{"vocab_size": 610, "norm_place": "pre", "rope_theta": 2600.0, "attn_scale": 0.177, "bias": "none", "init_std_qkv": 0.0267, "init_std_o": 0.00445, "learning_rate": 0.0114, "max_grad_norm": 2.0, "decay_fraction": 0.925, "decay_shape": "linear", "max_seq_len": 1024, "dataset": "wikipedia_en"}
Each number is 500 + 50 x the weight over its row's rms, rounded and kept within 0 to 999. Layers, rows and columns count from 0. Numbers have three digits each. The size before them is the row's rms in percent of the matrix's.

# layer 13 MLP up, 512x192, rms 0.233, rows 0-99, columns 128-191
106:490466474429550435493507424499521534456485552488523476455427533414498436521411518493475464490562416538412414564477551520556460548518470492511569388451524513543512461545508467501526344576481547
094:503488512488532530498512545511546498493521427420412556504593514584384602460499457535570534514533449510506486439469520489570605591489515412405508546468466533488463564548440491558471507415476526
107:584481346439480554463566418527485545479510538469594483518476501462533524509499473416633478432520516490499494544484515467537461522456514569558453522515488580483600549521385493573524548520504530
098:447610487465506517435459435465550435477458568506505454477555469468486503519533532442516475571542510474408490500549576583525497494483552526455535438403454502521554420481429553521488440582541578
098:497518580471530446522487526334477499410530459557423486513451444546525617477477464454560471456486472568494389619498460556414557529519416469513481511450527472529490494445405516519454513495548443
097:550547379454486588434560466532594581459508436501565560589492575506444548465465454435547551550541378464464499497565449553466462441477418543520563555507497552466498455502482479424600521480468525
115:483408571537408465459402548534463489505402542488458458518424598511493523480385524489520441548454518519495522525562491548444541451436494469533462492561522518506485502468497476525516456459457440
099:536434515373491519525453509438537550471493491434520587525505465494546460537541472579502461393530519507477427451485594456504471500471508475497430476513441530452549534490502433457480511507497575
097:508402529500465575499573481458442500515481485531394440565483394468511459464442506510416488474530544487591487433521592493434432506406467520452443496417506549475460481472448584539507534525478545
102:608505496530533501489609513509557487539511449481532451561604550440425644464516437566455566450468487465528455479538568499485561463466450506496481587527536445535521496526544509531426510569455506
102:504436454500499529557448451539495416589562516462428573573477474453550488511585514450536525440456492547477553585519527482540501391543515533465494557504455477474396494472609482509458629524505417
098:449394544483553506523464517397480540472549505492379443493488465519550519561482626629451506544537583539652517495505407476374442501519515498494489531460541480559491583554391472484467519482587463
089:569455531413446426399533510516468454552501513505494503553487464467427495541522648479569521420398479484488518500589552537418520570496539514512424506478537530550510423493627440504537461411562514
101:451509455383534521548459516473528520562460511515508579440448471490495415592496570540456438579579493528489556486471518528507503475509510556633533423542510458483447490557442480455548520556561443
100:410446542476510425516481468547449496492535470547460496462593472508471491378527461492527535497532452481453516398464568497494492536494464417519604546449480583552481531521456568510430396602451498
102:497548532503561424581576394448544533524557558435495449535386347513506461577435470413533497421450593487501545429454553460461451488535459497478523404423534523453480436572417523478506434399554450
104:471541366546471437578500463524508528448419424533528492516508480515464473384498533458523418513445485517502336432455632452441414471520555551597422485509430468548470469475455465535440499507514494
093:528434449523552508410618553549545639483481572513534491494500457533532566523596489507536474488378484514573406491471454482444463517574577515542562509484497578543524485572558456461513405455447495
086:568494517492572630473529469463424465546399664526510411524490510478426616441499537453472504544502493511517530559467376431380530507500443538573513516470553495464539478445512545409490460586497456
098:454487496578553487510544482569522470491372465558542439512510477572469454472484557555591497463477564469418466412473533460526524573541555501397462530508517515515491621555409427493549552556393500
100:373591572425467530463506590546497392519514575458435540469460437506562448537462533450429481580508516450572560522546518545378489515544494533461538451500490564513487416571570529573489542541477441
109:537492500536549470589456533384543500542509525430409481470441538555532394478536419499439499499495508468521512514537615521504545532486491464587452556408488506558497446552544506378482468434509454
100:472461465582526511621425558522543525544623483516507573450558532604504542422367445504478515533527646473494499519463464526437494469490425479460547468471588538577544487496524423493624521486483470
092:513542511481505497571439550472554553389576436501504503557491493563573417483454522388512595523456446538525441502534554508394497419501448531508499509505527524517413546532606514443513551528447593
091:538458571578578524450507554479499473544558586519497451480543477505499518465429540414496522531485473454587574604452522532409405510474579556535601514531534540514387580555619562529515485533499477
105:481535510477489559370540491510466497527433567526518501487541450461477565544484527491499496509511547448451577476541446431459473501478503466530451429438498516489526530494561495567576590523516478
106:498508454411513591493527468532504534516446560538470557417465448493531534543440570441452500552500490477425419449441430586535519604496575584536513424548539478504468570520462510532526472503538457
093:483429552499448496565442476538442478478471421582490547487498558609496517506617397454421497426525484462538464501478439537490489609533491557472534478530485475502540456489510480559540512527475528
097:534506591456550433492432477501486385472497533448460560542416528535452583512484530513580509391551569526464630429601492516477534561541496504457465432510583461475533432471458585455558453455428475
107:529536415410491461479522534501469524519492469527527461476460502510502610506574416444477474516593509474508486419394499499545547483457500582527469541589532563471430520541420580526468488435551499
097:436554459548421432463475488553432514535455410484490566505495499536488468428534439466545547455520515445579420529493481580506552453441491509465490530549493520500443468412403498529539572495487528
100:475471497540488562529526397600511449512430494470475523491521480551581537477472461406502568477456503448600430523481406365577581598512464548581529543554505450453541505502539506487473471533539503
103:474444483508390550524518431435484457551487399417440516593470535429547501554548566407491492423526506599479509499512555490495465455415534458470516483562522498503443459485459538472535507504580590
099:510481545422531570409535481441541525560475434501566481411484397487573552510562488494467510417468524440564494455392421437478434522445508595607461473491607548469528467519420528454452441510529546
102:553487466542504458464415490544448477503547376579467440471525536449460541525488457473497530509465435483515568464416455552467552442522530462504468521535579628561482514526398510527468435391527501
101:490456536574502441510463549465480493475496492429560485514513462580531643541516457517394446502447478447459451523510509461383448507594481482459524513401452508532610378543403547494567508498460495
098:546526444449526512515528527482589522523516485509495470539563493509525558505460547552494482469496543444467593418493464466497505497530487502437497519556533425444448484503468507453452506419614483
095:523480445538578463544516552495501470606552412572507397491434524565501445393480516379485532496601482503494460516526496562533482492454449472559493572556536537516449513446506531537547553515522489
100:430573501497507435415596498525476424395525508445483458504521559531533497467643463561539443450557485558544475493498491484475411578555559498484515493389497573537502542578493540595516514436525541
094:409494527421476564390500414443495459525543518469461443546437487495404531453531452496503469452423458602494494524456467393455501529431515548477521466504459470480452457474434450511529509503461497
105:483542524607451458545478440530491522521596514501460425441402484416525464536471467557421433546429442428517478536541474523519579473445519471536480448405549541441508522389510558465527442484462447
096:520482432516445512487557474528531463488500531428432507587561488454456550527493524424443539486526468527529494479508468573501544495481500479437460536471473522511380484555458572616445546470449473
102:500540532474472429443502494531427482596451466496452533497559495572554447616444532468599529542445525442553545467565576481495470581474506516496510474414522492506514537541590527472488461478519475
099:536452468550504472610456506526463484558481503475577558472424453524561554524417556469531457515556463486492509448620433381491468546513553482396400556449485437504484516512462517491467489479487516
103:519455498477570519440494483416488500571584533426505460567493414495421583492399481577532480566487413502479460556506515429537485421508438527532579481463537521577470541564581490483493489552438516
108:463547465475494427508520566498462474496557401446451493432503567567532590615468464493529389478449505459593494496484428408480513524481528545461606531560413492532547501500513536432580630469468572
103:545463469496553455495487515660537475525522401465389553570441523422550442387433487469444481508472472526538523443569508442519481574522433542479524493542474580542469531509514515519489540375539544
102:533448490406563435478496567504415458563486458494511627503497480461521478579560463514573482486501501513539463436518489446528504520551490551470564493544473467486443474458490475557558444553569536
100:453477388561454489544527464556552532506475444462537463466415502512497547562474506495524532509542444505427544480637504509560528584531457458530530484550478467470470577458505408511479491568438486
098:450559455524558526497490424526480485493506501535616486522519600509563644515527448488566473452562506566517552557562457452558484388538521555487525497511493537594553461507470487548499614493402571
098:527458464488505518545481506472504489499600599507476538557514404482407445575510555500439552431506531405400569458430548494519545456486507450510494463544493462585533473538623544492523410526479486
107:590574510376472554501476562575430489532553425446527449528473583484513486544466471510508475513565575531568507582545456582518524483554518456489557472533501495490564490497584561505529437499493538
108:441523500477395419529454541567488507661416601533552522426430463443452459426612440436549570517450559474568503464468505551489511437436426465610471462460587445487568553439531438481562451543551473
098:550515556486513478503494499508519473502482411488498425572421457502657480499433560554521478489443536412388497546387382446503456543504530536446506507464442572525474538430496536436470461457542515
103:487519496519592446497492486455488509519481559382552519490523488549492497519507473569525568535525477476465468596451482487487518551535471510566528392536465594447474517482543541393495549443429509
102:562360517530548546566548527496433437424507484530561489454444491539506518497559458465488430556523538504442472503456523531526432487432468513505515497576498511448502586512529523483504538504523412
109:543504449490454546585560503419564459440525499461394464483493472527484539472528492499500490449475454529497608517458526550536485439516572547478432490602545421460456463485497507398635538537462361
102:520488551577510584509517532491489496611453550496550541451556481605583517553447511517509549573503502511489509464476483450513443489416453527522491595524500465539563493479544531566537499535528476
096:499577527526491457527483444397509468533539558542413495620516511462357489516542521378491498522465572503483472428586555447568478450525474570557503529483528385495481467461553500633488560515446471
107:541528474437549510407512476533472452474438471486492495507531558548449492473471417571515364482513426474477551610407509617563518471474499398497468405517559441445572517485461481490540416428511494
100:533451508397415490504566462476474440428493592549518492537507530454442610467477547485460579460574447569477540542455490611485523459486479489556479553536502481552478462574462446510377467492445488
098:472543477503544415505564455573468488573502503455518505468621389490500524551544529553453576526485548502450425444496510543598529509467433618457499511566484499497538426486569429539526482473557502
105:481528563369478527505576485526427483599534510575472478492488547491528439448430530406568481395487575453381491530530400519433442433544438550497491537508555454505481545490596528507474529562528471
101:541470359472499564470455499495431518544546507422543461483451534627550540390438444500536546497443487440502522477490456485464567453430563496439543532455479439595443504495591452481514400512513581
099:540534510472495469496588515401469474531464501515494506492548520519409603468520457467529476432415431477489570450559559518499509403527516348573476481536483547445462441549495505380402472591509467
097:458507556504536524542536427492452497487470534501480541498543527497505531563432456515467539600497512499550466380564411430549448436515477565489494525453514541449484522530508500504504558539482516
102:436538484579590505487369490502565503528519488407464578444526505484560467465490546471534561521442494534504413458525544531506457418481433606513533499542494563550547516587567421488528495420532501
103:495534449500541461568511465489467458455463492505518490614415610565625531369532539569530487521512571484414509493555476599478505384558513437533478504520427528471494461490479488483474424535489489
101:492473608513513519488532433537495462574538549552403492557473439582412397458448480520501483370480447571535475565501413497478503476463435485486564442531503497516571477536527525545563489508556454
099:460434463474425467548460421508442468532579533528489605554424506563528585568483508555597564510484453483485529543520543548466569484527499561581485529566541423523481566478549430535479469520522477
102:531500583529608478456477453474526540468449500530594478593567551559434489472556518532591542513588494416410519468504587409448413505521528480476415471519469468480409541473418448503531539496397470
100:496515548506486630494525529592445475543467479511468557544535459434426589514515512489510534486502613585576454484532466570439537488444436478525527487538413509514522556474527475485570444500503501
105:555533538492516464650500487541579552536471505471581464434609394497521542528512482516540494509453417430508545576426437459547584543501524495538461538517499508497391548528440555440498398495487600
099:507493545558540556468445448451575559458451454462513453563564457497532430449507468451501444505465510437568434451536538411435450544520462594501378493469495524495519498503506513588456529529566550
102:494423483435559478477483505515500481565504515550533510510561430509486486512549495500454487491531506442451547490510509426461469475460488511523461429512421446426564532552535476524544441541507460
095:527477579473514467455471550571453486456454524524452491545514372510419522550496455585522482547395532475476473540478451476547529522405461599509474500451538509458538459402547504546399388519482498
096:495486588479533449579499432438519543499515505557439524477517522599543480574437555447502425426405454479523519526437508430452457549438431455503444453501535474513490433413471483583487452450472556
100:388488529566336452479374473487505493546476509450449539450524520484545483485399456573471561557476475521491513479510521487396465477482556482492519548452575549510403532525604482482441522547463477
096:519474432431482551446524570552517431535548467494427579424505517459481436470522525524524497533439447492500536509552463435449439458594402518561493535460474480537541512494593559500526532384466394
103:510526538456437416505500514493460513466405540528432429544528538497580558509502533546560491559468541405598564475598539600589486488593529552526466524489549523505454572473446560519501498558509477
097:453446553435514488470516487418540477504516541545402491630544455495489457431438514469454444483484505502434469469526488554480520502525495455540535583430512488528484490557449435479456572493485514
102:381567496499505461535564554514566439509453462510486523509519523481457507533486479522511443539564549482495614519444499574462465485507563464553505484520439357471499523437542521348546618497428509
092:562545505538520557490537614459562522554431519473588593461497491582482504495480523458536528526489525494459484448499455487419472394428549509567562560506560514446416471500448525526562560510457555
100:499542490375538545475537453510464435361460558531496545501512653538482458490409447458539531572581532502546584545469466517582544477521553520485563512519419524542487489491541573580517585574431442
104:405449533456587532504594534527501560438514526481559522355450455438499520519552510498449492515471493533521501438483517506520481590546387502491426594517514420493525485496497605548507533460477488
097:541476466530401547580448511445502499554491486652483600536532435479540506429507525519480479442535469602610521521524467452595478516534502554526507397455579438483536491572492477511473553409400404
102:385467462456600507432533548495442517450402376602541516351519488484462514598455417507430457476525435531481503608533627505548494505521510533562527559494473557484465450521432507498522517440615504
109:459531491458388520431488431550446541477474523459496552545530390413429469480604499542507445428508451427490463510520642474453559529437532515542562541454545545445484511463400594459504499524376511
102:431521421458415495508516445440418463466561478486563443411468542452451461486443487463539490601567587485521465514476521471495505450485541489479429419479517434486538439515495560471560551529593442
101:519501521573517537409487405525359504551474456521514480450553548510501460527455527554486507527383463548510507425462445510604498485554504470546519474545578511569547392472523309495474483511542495
102:590430436598559497493457500488438417501425542478565593527459467550502474593415523454404489565447469398435564430538464554514470526460511452577547422494570479566465529400454591439463482582501542
100:475433464572473471510475463534499510503559486501516500523464464569493509479445500466512507492434441428449523453552521483567446500573422593585490529467440493545539441446501537549495474491549512
110:467554473488546469501541505532561527471410530425480504491442491517506419537570576524541479445534535561463582454519456482486469541537483475469444610521477480470548512497440474534552478461492450
107:536498501564617519434476538511526565475564428540451514539610456473487511502507441574530494472480573446511539493616566543580601505574507450447472500520449506467415528456546550557515535535463475
103:505487425520612478499495542439426492462607504457475574488450387481542554488490549555435534544493388518573506506455599502465588502472485508466531451447518572422488459506501391600495385439549529
100:520570506503466537471487506584459501559525579473487423578422597465562512520517475569418639556536495403582517544523502527611536425556467418546459487458489471483473490479505383492541492496488534
106:622518470453426585543534549519478514496457509494512489513430493551561392529442501474571435440432588523484584498487517418498489501486470441463531512529516538418487545511526466545538551568522488
092:533558449533501496517469549483469522502511455444468471489471384500480570531410452498450496460482511536514607509444495500461461488472446533430420505516597507503532517605516490466514422480469458
097:551551584452496499554494490493595448496470411502617470498479546510594549525501542509500505478547531544531518548572508487536573464435472502497430505536530472468504487449539474442481425399519574
111:490479558502538517482522503530600579492509449523475540509529436580473585519491515391486455532419550490559494392443506502519551497568451462506505603460575498548554513633399525591536454486608451